python train.py --norm_eps=1e-05 --positions="rope" --parallel_block=false --init_std_o=0.00613 --init_mimetic=0.5 --lr=0.00292 --final_lr_fraction=0.1 --train_tokens=180900000
Each number is 128 + 32 x the weight over its row's rms, rounded and kept within 0 to 255. Layers, rows and columns count from 0. The size above them is the row's rms in percent of the matrix's.

# layer 6 MLP gate, 704x256, rms 0.0828, rows 419-453, columns 64-127
size [ 97 100  98 103 104 102  97 103 100 102  98  97 108  99  97  96  93  98  99 101  99 102 101  97  94  94  99 102  96 100  99 100 100  99 103]
[[136 131 122 171 151 154  80  64 107 107 120 153 173 122 152 128 152 124  97 154 127 116  99 102 164 138 204 104 118 109 164  86 143  90 108 103 111  60 128  91  97 143 130  67 147 114  83 117 124 161 140 115 123 181 202 114 164 116 107 146 162 154 141 120]
 [112 112 100  95 113 177 182  59 120 173  98 141 187 133 135 160 104  91 116 131  96 130 115 123 148 181  91 144 133  73 150 146 107 121 128 130 151 119 121 173 102 208 191 120 100 145 110 144 140 140 146 105 124 115 124  96 178 140 108 148 119 134  96 151]
 [162 152 118 133  96 144 103 190 114 138 144 138  78 121  82 167 172  89 121 132  62 155  87 141 121 141 179 103 118 109 188 153 113  72 103 125 122 139 179 119 130 107 140 115 123 137 111 164 138  75 161 110 148 150 144  85 147 194 124  53 122 146  86 120]
 [114 169 156 129 138 126 141 117 113 166 168 143 181 133 106  70 117 124  86 185 101 120 116 130 111 106 137 137  90  84 135 103 122 127 152 127 125 100 158  83 123 168 109 101 102 131 117 162  74 164 204 163  62 135 138 129 158 162 171 102 148  72 218 111]
 [143 132 167 131 181 117 122  94 190 103 135 121 142 130  69 135 172 111 123 152 170 132 108 197 164 113 138  74  97  93  98 140  85 133 109  81 209  98  94 127 173 106 124 123  97  96 118 145  60  98 160 111  57  62 108 119 137 125 144 149 102 121 119  94]
 [166 120 126  90 104 170 114 174 157 179 136 141  90 169 114 157  80 144 175 138 157 201 128 127 109 188 173 131 120 101 108 146  96 120 144 101 107 119 100  87 113 138 124 139 114 131  54  87 204 176 128 120 124  85 143 143 188 162 146 139 121 155 155 153]
 [123 177 162 109 115 114 153  98 143 121 142  95 114 106 163 146  99 110 122 169 165 149 115 141 129 164 121 146 142 138 111 122 110 171 188 131  53  81 136 149 161 166 180 108  94 118  90 167 118 123 136  98 154 134 138  69 107 167 191  89 159 148 125 134]
 [ 79 181 143 185 117 161 144  83 135 152 208 200 139 167 159 128  76 167 123 179 144 142 123 171 148 178 107 125 124 106 127 126 127 121 196 185 110 166 133 117 170 160 107 153 135 143 133 108 106 121 106  73 108 126  87 194 140 144 123 134  88 142 135 127]
 [104 110  82 162 110 137 146 154  65 167  48 149 127 107 148 139  81 120 137 135 115  69 110 153 147 109 149 123 101 120 140 152 159 144  95 199 103 134 135 102 140 133 162 109 134  85 149 113 102 164 114 119 122 146 159 132 168 157  98 107  88 138 107 124]
 [108 127 160 199  87  98 108 110  78 151  67 108 158 164 168 140 102 154 104 152 141 188 108  86 131  71 145 155 151 117  89 151  95 128 105 156 129 154 105 117 147 145 142  94 159 124 217 180 158  70 123 149 157 108 115 154  83 121 132 133 125 179 169  74]
 [ 82 118 122 170  95 114  58  95  92 101 178  68 134 147 103  73 160 207 192  59 135 136 156 199 126  93 136 129 126 145 206 115 142 101 106 120 144 116  81 119  87  82  96  86 110 145 146 125 127 134 131 134 105 115  91  97 127  92 137 141  91 165 124 132]
 [101 144 202  98 126 130 123 131 183  96 192 105 135 150 150 159 122 114 146 117 155 115  60 160 107 140 129 139 127 127 108 156 114 178 143 187 130 144 162 102 139 146 138 125 107  40 111 167 127 127 119 172 140 123 132  85 129 129 114 109 172 133 152 122]
 [ 65 171 124 128 134 187 127 180 159 113  68 172 101 149  97 135 125 138 111 188 157 211 129  83  60 105 146 154 124 117 158 156 115 119 148 126 137 125 106 159 160 150 100 155 105  91 164 165  98 165 185 134 150  74 117 122 129 122 101 201 123 173  81 156]
 [136 129  83  22 105 109 105  95  67 149 213  50 140 137 152 132 165 137 109  84  72 168 120  78  71 161  79 194 111 174 157 136 120 147 116 126 158 149  93  99 105 110 127 122 131 111 152 168 132  81 165 174 156 120 113 187 106 130 155 180 117 150 144 103]
 [160  65 117 116 140 130 153 158  98 168 104 112 170 148  85 132 105 152 151  67 159 187 172 115 136 116 140 105 126 172  92 137 151 133 105 143 146 105  70 147 114 111 133 160 160  54 148 105 155 172 151 172 117 150 110  49 148 120 121 159 141 149 148 132]
 [ 96 157 164 114 116 142 112 146 158 133 116  59 102 139 160 187 108 109 153 134  87 161 110 147  96 128 120  40 201  98 120 157 160  75  99 144 156  79 152 130 173 177 101 128 143  99 129 131 208 126 154 141 103 113 122  99 137  96 160 131  94 111 134 147]
 [101 189 176 119 108 117 202 137 127 117 134 133 138 125 137 129 125 127 175 145 145 166 136  90 165 124 172 111 133 139  45 237  97  93 113  82 125 177 143 108 134  84 109 185  88 125 123 182 118 100 100  89 138 107 154 147 151 137  78 130 162  72 140 125]
 [167  86 170 101 112 170 115 177 161 109 148  67 150 170 128 168 139 106 132  55 189 150 143 136 148 102  80 119 148 127 200 181  96 169 102 100  88 151 109  98 154 123 179  38  65 157 110 141  76  92 123 148  80 102 107 130 122 127 141  64 170 114 107 157]
 [137  68 147  42 175 175 115 146  85 105 164 127 122 145 176  86 144  92 152  78 118  76 156  56 179 137 163 112 120 156 122 133  93 147 115 107 146  70 137 120 143 112 194 153 135 110 155  96  91  98 176 145 146 122 190 144 113 124  94 147 103 107 124 128]
 [114 193 125 129 142 149 101  60 111 125  47 161 127  92 143 132  83 101 153  88 140 136 121 186  79 174 154 133 123 134  72 166 171 156 150 127 161 137 196 145  86 123 133  87 111 142 188 150 156 117 108 177 105 145  92 127  68 148  82 130 125 174 126 144]
 [154  68 126 129 106 128 124  83 176 128 107  84 159 151 136  68 130 153  89  99 142 154 117 110  95 154 121 115 114 151 116 132 121 133 165 137 143  96 168 130 136 178 120  75 153  97 183 128 119 166  82 104 114  63 164 144 122 153  99  94 110  67 141 157]
 [ 88 100 120  45 175 152 166  86 135 126 123 171 111 116 182 161 134 113 155 136 150 122  81  81 140 169 161 116 101  94  81 143 115 115 134  94 140 143 132 152 128 164 177  93 149 170 140 134 139  59 114 111 136 153 141  86 160  87 125 158 159 126 122 127]
 [129 112 118 172  85 113 179 136 157 169 166 176 115 174  97 176 183 114 129 137 115  91  82 100 137 113 161 122 122 143 101 104 130 120 113 106 105 160  98  79 106 183 161 117  90 135 141 168 158 139 170  99 160 117 138  73  92 173 100 166  84 176  98 145]
 [197  98  94 120 157  80 147 146 108  99 141 140 197 191  91 108 204 198 124 132 111  90 101 106 177 150 153 105  62 158  81 129 101 185 113 147  99 110  91 161 132 162 127  89 172  72  92 149 120 140 149  84  74  71 137 122 104 104 118 139 120  52 114  86]
 [128 126 188  97 111  82 157 115 107 118 109 132  55 129 110 149 149 157 132 103 149 108 109 161 131 128 159 119 158 119 156 136 101 123 138 196 133 183 135 102 116 120 129 177 113  56 141 130 117 154 172  92 139 179 171 122  95 106 173 115 167  75 146 104]
 [109 127 181 156 168 137 101 142 129 156 137 119 137  82 193 135 151 146 120 135 148 164 134 121 177 149 116 174 159  89 109 133 120 223 151 110 126 205  81 121 101 162 125 184 153  89 141 170 175 174 113 166 119 137 134 157 132 145  50 128 153 124 137  63]
 [162 156 185 208 151 126 111 125 156 143 142 155 114 136 126 136  67 135 148 130 142 100 101 142 142 178 188 214 155 119 115 132 138 142 116 163  88 131 108 137 103 181  87 111 122 150 140 167 126 102 161 134 119 194 137 165 189  96 190  77 142  79 123 170]
 [110  79 139 121  60 110 117 133 150 149 123 187 100 126 122 114 112 116 141  70 160 113  49 161 117 126 160 166 133 179 113 146 101 119 102 154 130 143 110 155 149 124 167  59 177  75 120 182 130 169 146 146 115 108 135 176 119 131 128 118 111 100 137 140]
 [ 78 126 163 119 126 116 157 133 109 146 122  67 103 115 135  93 119 106  99 157 126  71 104 183 144 164 119 114  91 200 167 141 104 151 127 141 175 103 158 136 129 118 112 124 169 165 130 155 134  84 177 100 124 120 143 102 111 121 142 129  91 140  67 116]
 [106 133 110  72 134  56 109 108 115 137 176 162 117  79  75 145 127 105 134 198 154  95 154  63 139 110  96 152  89 123  98 130 112 129 140 149 106  81 132 139 141 108 154 136 132 208 120 101 110 136  84 142  78 115 198 107 114 119 136  69 113 189 145 197]
 [103 118 147 126 136  87 147 133 145 137 116 126 106  57 112 181  95 132 139  89 197 137 144 107 154 127 120 160  94 141 114 169 135 134  88 155 124  66 147 156 124 122 116 154 148 135 168 118 164 108 143  87 162 154 159 178 115 102 111  66 111 132 114  84]
 [100 127 131  70 117 193 173 142 128 133 143 131 174 131 146 120  91 104 154  90  69 114 129 152 103  74 146 168 117 112 196 106 175 150 118 114 143 121 113 122 167 106 127 147  84 140 134 203 117 215  77 123 163 127 153 122  93 146 168 148 143 138  99 138]
 [ 94 137 152  93 162 120 157 164 157 137 158  90 122 111 174 124 108 177 101 110 113 134 192  93 112 135  84 181 106  98  99  63  89  84 118  72 104  90 155 124  86 137 152 134 184 130  90  78  97 143  98 128 147 121  93 117 113 153 142 154 163 121  93  93]
 [124 125  82 150 128 117 184 171 139 153 132 153 131 140 155  75 139 162 159 159 186  98  67 132 108 105 120  93 151 166 163 153 155 151 117 107 117  65 105 137 142 109 131 160 156 168 125  60 176 112 151  89 126  84 152  84 121 161  91 109  62 154 118 156]
 [145 150 128 126  86 164 160 105 188 122 161 108  90 163 132 140 128 124  74 139 142 136  92  84 121  41 132  70 101 172 118 139 145 160  89  57 147 194 122 116 158 149  84 140 162 123 223 107  92 122 120  82  95  78  79 176 120  94 122  80 154 186  79  81]]
# layer 6 MLP up, 704x256, rms 0.0864, rows 419-453, columns 64-127
size [ 99  97 104 105 100 100 103 102 102 101  96  96 103 100  98 101  97  96  98 101  96  98 102  96  91  97  99  97  98 101  94  94 100  91 101]
[[113 137  71 155  43  98 152 151 111 140 150 101 192 109 123 122  99 155 120 137 183 102 125 117 121 120 169 159  74 118 139 102 158 104 151 101 111 116 174 103 133 124 104  88 148 121  92 160 136 195 104 136 167  60  74  83 108 207 164 114 163 116 102 134]
 [162 134 167 148 112 126 128 155 170 100 210 135 137 137 106 168 156 127 150  86 145 129 195 151 165 130 149 108 158  87 102 182 136  96 121 152  77 125 138 109  89 197 194 155 152 104  92 101 126 125 104 146  88 118 165 136 177  78 160 100 124 142 212 109]
 [163 180  70 137  85 139 125 176 165 161 106  66  99 171 128 196  92 134 150 125 215 115 165 105 113 103 206 137 103 101 133 127 158 130 197 122  64 154 136 130 124 165 121 143 150 122 151  90 134 144 124 119 135 121 125 105  95 152  98 109  98 133 115 153]
 [179 159 126 176 113 146 139 100 189  98 123  55 151 165 197 133 125 134 111 201 144 185 113 117 101 153  95 141 107 142 154  54 127 117  91 146 201 181 121 129 147 112 110 183 114  79 147 103 171 122 195 132 123 135 119 102 120 136 147 174 122 140  45 162]
 [160 122  89 132 111 115 170 151 140 149  99 141 123 125  82 218 109 147 126 174  86 156 128 130 128  57 122 141 181  81 105 155  75 160 148 132 133 125 171  96 115 107 138 149  93  90  97 139 124 125 156  93 147 128  62 157 189 129  86 118 157 107 138 120]
 [148 110 116 120 128 124 147 142 138 163  66 130 107 116 187  95 138 150 150  68 190  90 127 128 118 178 141  77 145 107 170 108  90  92  91  82 137 116 106 116 103 130  61 145 128 121 158 168 147 139 115  86 118 131 149 108 107 122 169  49  57 146 151 153]
 [110 114  84  95 138  97  91 152  92 110 152 143 101 136 177 159 111 109  79  87 182 157 155 123 121  95 114  87 138 108 138 135 138  94 158 158 192 164 140 130 128  92  98  90  52 142 108  85 115 121 171 116  83 184  84 105 152 116 100  92  91 136 163 120]
 [ 91  83 163  75 124 132 149 102  91 113 119  80 132 103 146  95 145  88  98 171 110 152  68 144 193 102 106 123 144 132 131 110  85 204 131  61  57 170 153 148  76 127 134  85  98 121 142 107 100 103 156 129 110  88 124 170 137  61  91 104 155 156 101 124]
 [152 133 167 108 205  77 175  77 145  84 136 119  76 149 100 106 155 126 110 143 130 157  96 148  70 129  71 126 148 131 138 145 122  91 134  44  77 152 155 101 181 140  83 100  95 153 147 181 161  98 163 111 147 139 125 140 137 133 149 101 104 113  81 153]
 [111 145  86 142  83 184 139  99 137 102 126 101 200 181 149 167  96 140  81 142 153 112 133 100 112 143  92 138 127 139 154 113 168 103 167 136 129 145 156 144 105 149 140 126  81 136  68 169 117  99 170 128 125 150 129 132 133  75  76  57 131 115 101 189]
 [113 146 114 136 190 122 154 141 160 110  78 127 158 108  93 104  85 118 123 136 146 169 121 104 135  80 160 152  89 150  91 177  86 133  71 100 143 121 174 172  74  92 113 160 140 206 144 198 115 150 141 169 173 100 170 178 194 181 149 174 175  61 104  92]
 [ 68 138 121 156 104 148 168 107 102 129 107 116 132  98  77  98  97  91 155 130  97 170 105  97 120 161 118 140 106 136  94 146 112 126 113 147 129 140 115 147  98 121 159  76 154 128 161 135 145 136  88 159  99 104  75 139 130  89 186 181 108 118 126 135]
 [106  82  88 161 159 136 196 105 105 189  91  91  95 142 166  80 157 108 166 177 112 105 109  97 112 106 161  94 123  81 104 168 126 119 149 100 131 141 115 101 113 184 117  79 143 149 133 100 179 144  94 133 146 121 176  90 133 100 198 144 131  29  89 148]
 [180 182 134 151 120 109 136  84 178 102  92 146  90 115 151 108 117 117 173 130  75  98 145 126 164 157 156 108 156  23 128 130 130 133 133 139  80  88  51 160 149 152 107 134 114 160 115 122 134 118  45 171 140 117  70 190 122 178  96 121 116 138 117  62]
 [178 124 172 147 164 105 115  93  92 145 103 125 119 126 160  73 192 189 219 135  94 136 112 149 178 138 181 135 100  93  89  89  97  81 114 150  87  58 149  85 140 104 171 103 117 146 133 132 163 177 171 108 132 151 107 151 143 164 120 182 146  71 144 153]
 [152 132 120 118 146 186 104  95 136 160 190 122 123  79 112  76 154 134 140 104 115 128  56 148  90  86 184  99 106 153 184  84 182 166 115 133 141 116 141 137 103  80 102 172 135 148  94 128 108 172 106 165 120 182 146  95 112 103  71 139  62 150 112 195]
 [178  68 151  56 172 140 175 175 146 129 132 115 131 175 111 139 155 105 158 117 114 113 116  89 163 100 105 126 126 133 141 134 107  84 127  90 115 129 145  93 155 130 122 134 132 137 150 187  78 151  70  87  97 129 163 175 138 113 131 158  60 134 128 107]
 [ 89 108 126 141 152 180 158  82 108 160 113  79 132 105 190 126 145 126 136 114 114  97  86  86  53 120 132 145 143  70 107 126 121 115  68 104 126 129 120 142  96 123 125 125 125  75  81 117 181  84  65  48 124 109  68 137 118 118  76 100 140 133 174 120]
 [127 126  56 115  89  85 129  86 137 149  85 141 107 147 160  88  73 107 144 151 185  70  95  76  11 117 120 150 147 101 125  81 146 130  92 153 114 164  48 139 158 143 193 184 131  85 138  94 172 132 153 126 120 100 155 127 121  82  84 178 177  61 133 110]
 [115  95 138  79  71 105 170 143 109  87 127  99 188 104  76  69 174 126 124 141  84 119 110 117 129 147 173 119 137 163 140 118 108 176 143 124 101  88 140 131 133 141 147 108 108 134 130 128 133  93 162  97 132 156 123 161 106 154  95 136 148 156 115 111]
 [102 108 134 109 184 124  77 198 147 133 119  93 120  71  97  89 109 158 106 163 138  98 169 131  79 140 141  76 114 110 122 109 120  87 115 147 145 140 133 131  77 189 161 161 162 126 113 139 147  82 183 187  21 158  29 154 115  88 201 183  96 118 186 107]
 [135 156 106 133 138 111 148 146 186 159 145 154  92 166 147 156 189 198 160 133 144 118 173 150  92 134 130 120 186 185  84 152 100 144 107 113 113 134  95 163  69 155 232 135 128 139 135 135 142  99 158  88 166 105 118 155 164 155 111 200  77 141 147 143]
 [119 121 152 188 122 165  99 113 103 145 190  89 133 132 105 154 124 142 118 205 136 155 107  47 120 100 156 128  89 153 170 159 123 158 120  61  38 124 122 155  80 154 106 132 109 109 171 149 115 119  91 142 125  84  48 146 120 161 143 153  90 111 129 122]
 [132 111 152 108  83 123 106 116 111 111 129 132 126 128 181  95  51 127  65 164  95 148 143 131  89 110  74 199 118 143 139 157 206 171 121 166  90 127 127  81 122 130  78 180 106 137 140 117 136 115  95 147 173 131 134 130 123 131 120 149 143 158 121 140]
 [115 130 166 115 136 106 118  74 189 116 101 150 141 136 104 160 113 137 107  69 153  75  79  86 125  82 114 114 153 121 150 179  66 112 162 168 159  97 211  87 105 158 112 109 113 169  85 172 122 177 140 115 133 146 130  88  57 119 194 133 106 128 114 184]
 [ 74 117 101 133 111 130  77 110 180 147 182 137 124 187  61 142 163 154  95 111 143 126 186 123 144  44  64  78 145 129 113 146 157 118 146  92  84 134  76 101 123  94 119  99 190  82 106 125 156 125 129  99  96 118 127 143 137 111 144 119  91 102 145  99]
 [123 146 117 145 111  96 119  78 131 126 151 172 135 110 151  81  97 172 115 145 204 143 197 180 125 108 122  93 112 189 102 141 104 173 124 165 126 204 124 131 150 155 150 138 206  79 140 120  76 166 188 150 160 161 100  91 173 127  96  83 147  34 180 175]
 [126 134 113  89 168 188 139 159 122 144 105 103 141 120 144 111 146 138 169 125 179 132 149 121 151 146 142 129 149 103 130 125 100 146 184 203 135 143 184  57  94 155 119  64 204 105  91 161  89 117 114  98 112  76  58 161 155 105 161 130 130 111 141 160]
 [111 186 100 158 132 143 161 104 162 131 138  98 107 103 160 121 130 163 126 156 105 216 110 103 139 151 104 122 147 110 193 125 152 105 164  83 159 123 118 109 143 162 168 148 165 103 106 159  77 131  97 119 113  73 148 171  72 119 121 178 151 105 183 128]
 [118 100  38  98 140  88 109 151 120 143 166 166 130 165 143 174 174  97 165 152 139 122 172 149 183 117 165 164 157 122  71 155 166  97  66 152 165  84 111  77 102 122 138  98 131  88 144 151 128 201 120 131 122  70 151  82 119  75  97 182 175 123 172 115]
 [146 134 128 126  43 144 102 118 183  89 116 150  93 101 164 181 150 106 174 150 113 162  67 148 106  87  74 143 120 196  95 122 190 100 131 146 155  96 126 113 130  96 140 147 177 131 119  54 108 124 114 109 142  80 158 183 106  89 107  70 146  81 130  90]
 [128 134  86 173 146 148 116 128 145 134  88  82 150 136 126 114 172 107  85 122 134 136 196  71 134 158 178 165 181 112 158 150 223  81  70 161 101 140 117 135 142 151 133 106 127  89  87 145  83 153 155 114  89 204 151 135 136 191 119 119  76  73 105 163]
 [ 98 165 169 173 112 103  83  97 146 126 122 132  91 130 165 104  71 140 115 192 122 130 125 154 107 138 141  77 140  83 125 119 154 135 177 117 156 152 141 135 163 157 113 200 107 125 104 142 117 163 106 112 139  29 153 186 161 150 129 173 159 133 152 110]
 [115  67  93  66 111 164 159 171  99 103 157 120 147 214 176  65 137 138 149 159 124 122 147 142 113 171  97 151 116  78 126 160 100 152 180 119 175 158 132  64 142 138 167 167  83 135 153 122  72 169 138 112 124 111 112 122 120 105 166 186 108  97  99 160]
 [134 142 160 142 139 153 137 155 191 126 101 128 163  65 134 157  84  91 166  71 101 119 108 112  88 108 163 149  89 152 144 124 128 112  97 146  79  76 153 110  87 160 187  88 151 128 142 146 139 121  62 127 110 139 146 182 114 109 132 145 149  86 118 132]]
# layer 6 MLP down (transposed), 704x256, rms 0.159, rows 419-453, columns 64-127
size [ 98 100 102 104 101 100  97  97 103 103 102  99 102  97  96 104  95  93  97 100  95  95 105  94  98 100 100  99  98 103  91  97 101  96 101]
[[ 92 116 116 152 109 136 133  85 153 129 135 109  99 117 140 180 185 111  59 163 128 201 119 163 110  90 192 117 148 178 159 105 162 139 128 168 153 140 126 109 133 145 163 105  86 131 157  98 165 128  94  86 129  85 151  74  87 113  86 159 115 113 152  83]
 [114  70  82 136 101  90 150 123 129 127  54 159  73  68 162  99 141 131 147 114 140 137  92 171 148  98 124  73 121  85 108 159 100 151 114 158 107 202 172 130 140 154  80 196 111 147 143 126 149 133 113 128 128 110  88 176 178  85 130 127  88 145 154 125]
 [154 153  97  21 127  97  88  95 151 160  73  75 155  99 139 157 135 138 145 140 130 134 106 102 113 177 159 142 151 120 108 122 113 147  92 131 145 109 164 124 141 142 108  98 127 129 145 117  71 129  95 139 135 124 145 160 142 106  95 116  92 155 165  65]
 [171 182  98 152 161 159  75 173 158 133 146 124  68 123 129 138 146 144 112 149 130 141 144 139 111 153  97 121  65  82 130 146 132 117 169 142 192 198  98 104 126  58 143  92 151  88 134  57 154 149  36 105  95 162 123  94 162 117 128 108 159 145 104 151]
 [132 104 145  70 144 102  89 192 138  89 169 136 111 150 175 112 148 133 117 107 133  60 102 163 143 117 160 181 183 119 130  92 142 131 118  95 110 105  75 134  82  68 139 116 127 186 118 163 170 117  77  48 107 141 150 165 157 126 139 127  91 159 124 126]
 [108 130 194 135 166 147 111 104 126 121 185  87  95 150 128 153 135  81 134 118  84 112 113 113 116  97  90  97 133 109 108 115  81 126 105 100 138 137 139 123 148 123 127 135 137  66 137  63 133  98 181  96 146 121 130  99  58 141  93 123 134  90 106  90]
 [ 84 118 154 163 120 155 166 117 111 146 108 164 193 169 183 134 139 140 137 137 169 158 189 118 134 110  82  99 126 166 126 126 118 123 119  96  93  49 131 192 143 152  83 118 152 159 109 143  87 137 136 147 153 155  91 152  83 101 127  97 153 191  62 101]
 [120 111  67 108 117 124 106  80 136  92 106 119 104 225 113 121 136 111 120 156  95 123 116 170 156 122 108 107 153 134 164 124 123 114 148 188 142  61 152 144 139 104  85 109 109 167 141 162 151 121 134 124 162 121 112 124 147 131  72 112 225 165 187 162]
 [114 175 130 199  71 148  93 141 118 116  90 100 122 145 118 115 110 161 158  95 214 118 132  59  90 129  88 176  87 102 108 174 133 123 140 134 100 165 168 154 146 169 231 108 146 114 107 121 102 107 130 140 148 100 149 162 148 123 173 168 101 164 165 133]
 [138 143 133 122 127 136 121 159 155  74 177 123 124 158 146 163 128 130 120 130 147 158 161 137 171 141  79 124 184 126 104  87 156 190 157 136 102 136 152 123 114 107 142  75 137 186 139 111 170  55 172 111  55 103 142  72 168 144  83  79 115 102 177  74]
 [139  99 110 137 115 169 125 105 122  69 175 101 137  96 132 150 132 116 102  95  74 165  62  99 132 134 166 176 152 114 108 128  67 166 221  58 100 112 186 155 112 132 129 130 140 124 138 106 153 131 154 112  67  79 126  94 189 126  94 133 180 137 123 130]
 [145 115 138 127 135 116  92 111 120 107 210 132 127 150 123 157 184 111 119 110 190 122 112 170 135  71 125  86 126 135 173 145 126 100 146 122  87 120 182 133  69 130  48  79 197 108 138 158  99 114  79 166 132 116 107 109  55 176 128 146 140 171 129 112]
 [186 115 129 128 146  77 137 145 155  49 148 143 153 115 125 120 112 123 104 145 173 128 146 174 135 100 115 129 145 134 134 179 102 163  79  71  54 140 122 122 170 119 144 137 215 137  87 108 103 137  78 149  71 166 124 159 174 141 139 132 102 159 120  88]
 [142 104 124 143 160  84 135 115 127 176 106  95  74 183 197 155 151 133  90 120  99  36 102 136 110 115 145 173  69 134 148 118 100 206 170 110 127 156  91 117 167 145 130 150 114 125 140 149 138 196 151 136 155 119  81 112 124 133 141 122 130  71 126 162]
 [119  74 129 125  91 141 113 128 133 165 117 171  88 131  95 183 124 146 140 185 188 137 212 185 143  52 153 161 154 107 146 148 164 102 175 118 173  65 114 111 120 138 156  84 155 101 151  71 123 138 113 105 127 115 128 128  84  79 126  95 144 181 175 135]
 [163 171  64 105 140 135 114 140 149 138 142 160 208  93 102 130 141 145 129 142 105 119 108 134 170 104 119 116  77 111 163  82 195 111  75  99 123 114 112 118  97 201 205 114 126 136 115 187  65 150 149 107 125 238  74 142 120 179 138 115 101 122  95 113]
 [168 118  97 143 172 137  64 169  87 135 137 126 137 165 132  95 162 122 141 118 126 167 157  91 103 145 166 144 157 137 112  74 164 145 106  82 124 101  81 151 144 156  87 108 104  58  77  86  56 228 104  46  99 152  93 152  68  72  80 131 141 149 142 143]
 [153 130 156 101 140  88 148 112 121 118 163 175 117  70 115 138  76 153 121 148 162 108 121 144 189 151 153  97 169  78 111 161 160 166 105 135 101 151 180 103 158  30 112 108  92 186 175 158  69 148  74 101 108 116  82  75  81 176 109 119 154 116  86  85]
 [129 132 162  64 146 119 117 159 148 164  84 137 181  90 109 111 166 115 145  99 136 103 126  98 149 114 129 150  97 179 157 177 109 123  88 146  72 118 114 200 154 159 152 140 159 157 136 106 122 176  81 140 102 144 175 135 138 116  77 172  99 187 157 121]
 [152 143 114 139 175 151 166 125 115 114  88 151 145 123  83  73 155  95 145  61 150 104 114 166 133 106 125  65 130  84  89 152 133  84 140 149 192 145 157 112 124 101 115 162  47  62 189  86  60  89 145 157 102 129 126 177 153 188  81 144 151 131  74 115]
 [111  96 147 171  89 155 118 107  77 135 101 141 146 155 169 129 163 121 131  94 138 155 101 120 180 165 143  90 165 145  88 118 161 129 128 133 119  76 122 108 164 146  95 103 161 116  61 129 146  65 180 124 165 102 207 114 130 118  95 163 142 114 127 145]
 [222  94  98 171 161  78  97 149 103 178 102 197  67  95 218 150 121 104 143 131  81 134 191  95 116 189 107 125 143  84 148  90 123 168 108  98  91 112  93  63 144 100  87 112  89 171 130 109 155 175 173 132 150 116  79  93 150 131 193 124 119  98 145 172]
 [ 78 172  83 127 132 124 131 113 133 154 143 150 133 129 153 112 115 148 179 144 131 160 123 118 151 110  83  90 120 135 118 151 155 170  98  63 100 175 145 155 110 135  93 146  91 100 119 114  84 131 138 143 150 175 145 123 186 177  74 175 180 102 155 121]
 [132 102 163 119 131 102 103 105 105 121 113 152 143 132 118 184  64 131 135 158 153 107 126 124 121 177 171  11 168 106 124 131 158 112 147 127  59 134  87 144  71 154 111 117 137 149 112 159  90 130 145 186 164  82 116  83 172  87 150 103 161 120  84 153]
 [131 107  89  82 118 138 143 123 132  96 143 151 118 151 100 148 129 156 119 157 162 146 123 174 156 125 156 129 128 147 132  86 144 122 142 127 137 108  85 110  94 127  43 156 190 134  78 109 126 156 137 125  85 184  81 152 200 177 118 175 164  95  85 130]
 [148 132 103  95 141  66 132  77 169  90  94 156 134 169 101 132 147 152  78 143 100 113 142 172 142 109 115 139 198 152  80 139 137 159 159  89 116 134 109 114 141 162  77 151 120  72  68  88 100 154  92 116 112 153  84 147  89 101 124 160  99  60 103 173]
 [111  83 145 117 151 139 124 128 158 115 165 105 123  77  99 115 116 142  77 155 144 101 144 164 128 133 135 187 140  97 103 128 112  92 125 106 125 145  74 162 127 127 137 127 121 137 129 103 116 124 169 101 147 137 153 157 101 137 154 135 162  62 107 137]
 [112 117 109 143 113 142 124 170 121 137 112 139 126 147 140 140 112 117 147  81 139 120 184 100 135 184 141  66 130 155 137  85  82  66 127  91 166  98  90 169 205 121 135 187 128 155  94 175 127 133 179 112 107  57  95 165 151 135 134 147  75 154 165 146]
 [113  93 136 115 143 145  95 153 126 121 124 185 145 107 129 121 115 114 179 163  88  78 137 127 138 119 123 141 178 120 133  87 106 112 146 104 131 146  60 178 138 113 109 159 143 115 110 162 110  92 134 145 150 127 149 124 181 174 162 128 152 159 125 182]
 [136 162 140 124 131 152  69 135 115 118 102 137 108 100  55 174 125 123 135 131 183 111 132 137  94 138 195 155 127 168 113  89 146 119 150 118 113 121 108 129  69 101 108  57 144 102 113 163 128 138  86 137 162 161 148 135 212 110  55 137  91 100 147 183]
 [115 123 154 175 161 134 119 156 122 122 130 156 142 120 127 151 155 137 145 148  64  78 176 121 189 134 142 168  88 147 137  92  89 135 134 159 126 117  83 150 152 113 174  58 121 148 114 165 117 129 101 130 191 148 143 148 140  37 143 158 145 114 170 145]
 [117 126 162  93 118 154 117 162 127 121 160 151 109 136 118 163 192 173 145 180 130  86  74 123 136  91 124 123 160  76 176 124 100 157 151  63 162 100 182 118 129 119 131 103 134  77 148 135 156 146 107 151 104 103  94 108 141 155 111 104 151 196 104 127]
 [ 93  58 127  74 140 174 146 132 130 123 137  73 122 127  87 150 147 165 117 103 141 100  86  51 139 135  83  90 101 141 111 136 150 139 175 114 137 104 133 123 127 170 141 174 102 109 143 128  94 129 109 107 180  81 129 134 145 125 111 114  95 125 180 126]
 [116 191 122 167 155 146 122  97 157 172 119 112 171 160 127 151 170 158  97 121 114  86 137 112 111 106 120 163 132 118 120 117 235  84  67 161  96 103 122 169 113 170  88 121 219 150 137 200 106 128 103 154 107 102 153 122 114 110 121  90 125 133 144 151]
 [157 157  97 130  96 136  95 142 153 139 151 137 100 141 142 130 105  72 142 151 100 153 158 154 159 136 137 111  70 132 105 147 137 145 140 109 121 109 122 149 132 124 128 173 108 136 102 147  54 168  54  75 169 129  87  79 146 130 134 128 185 100 118  88]]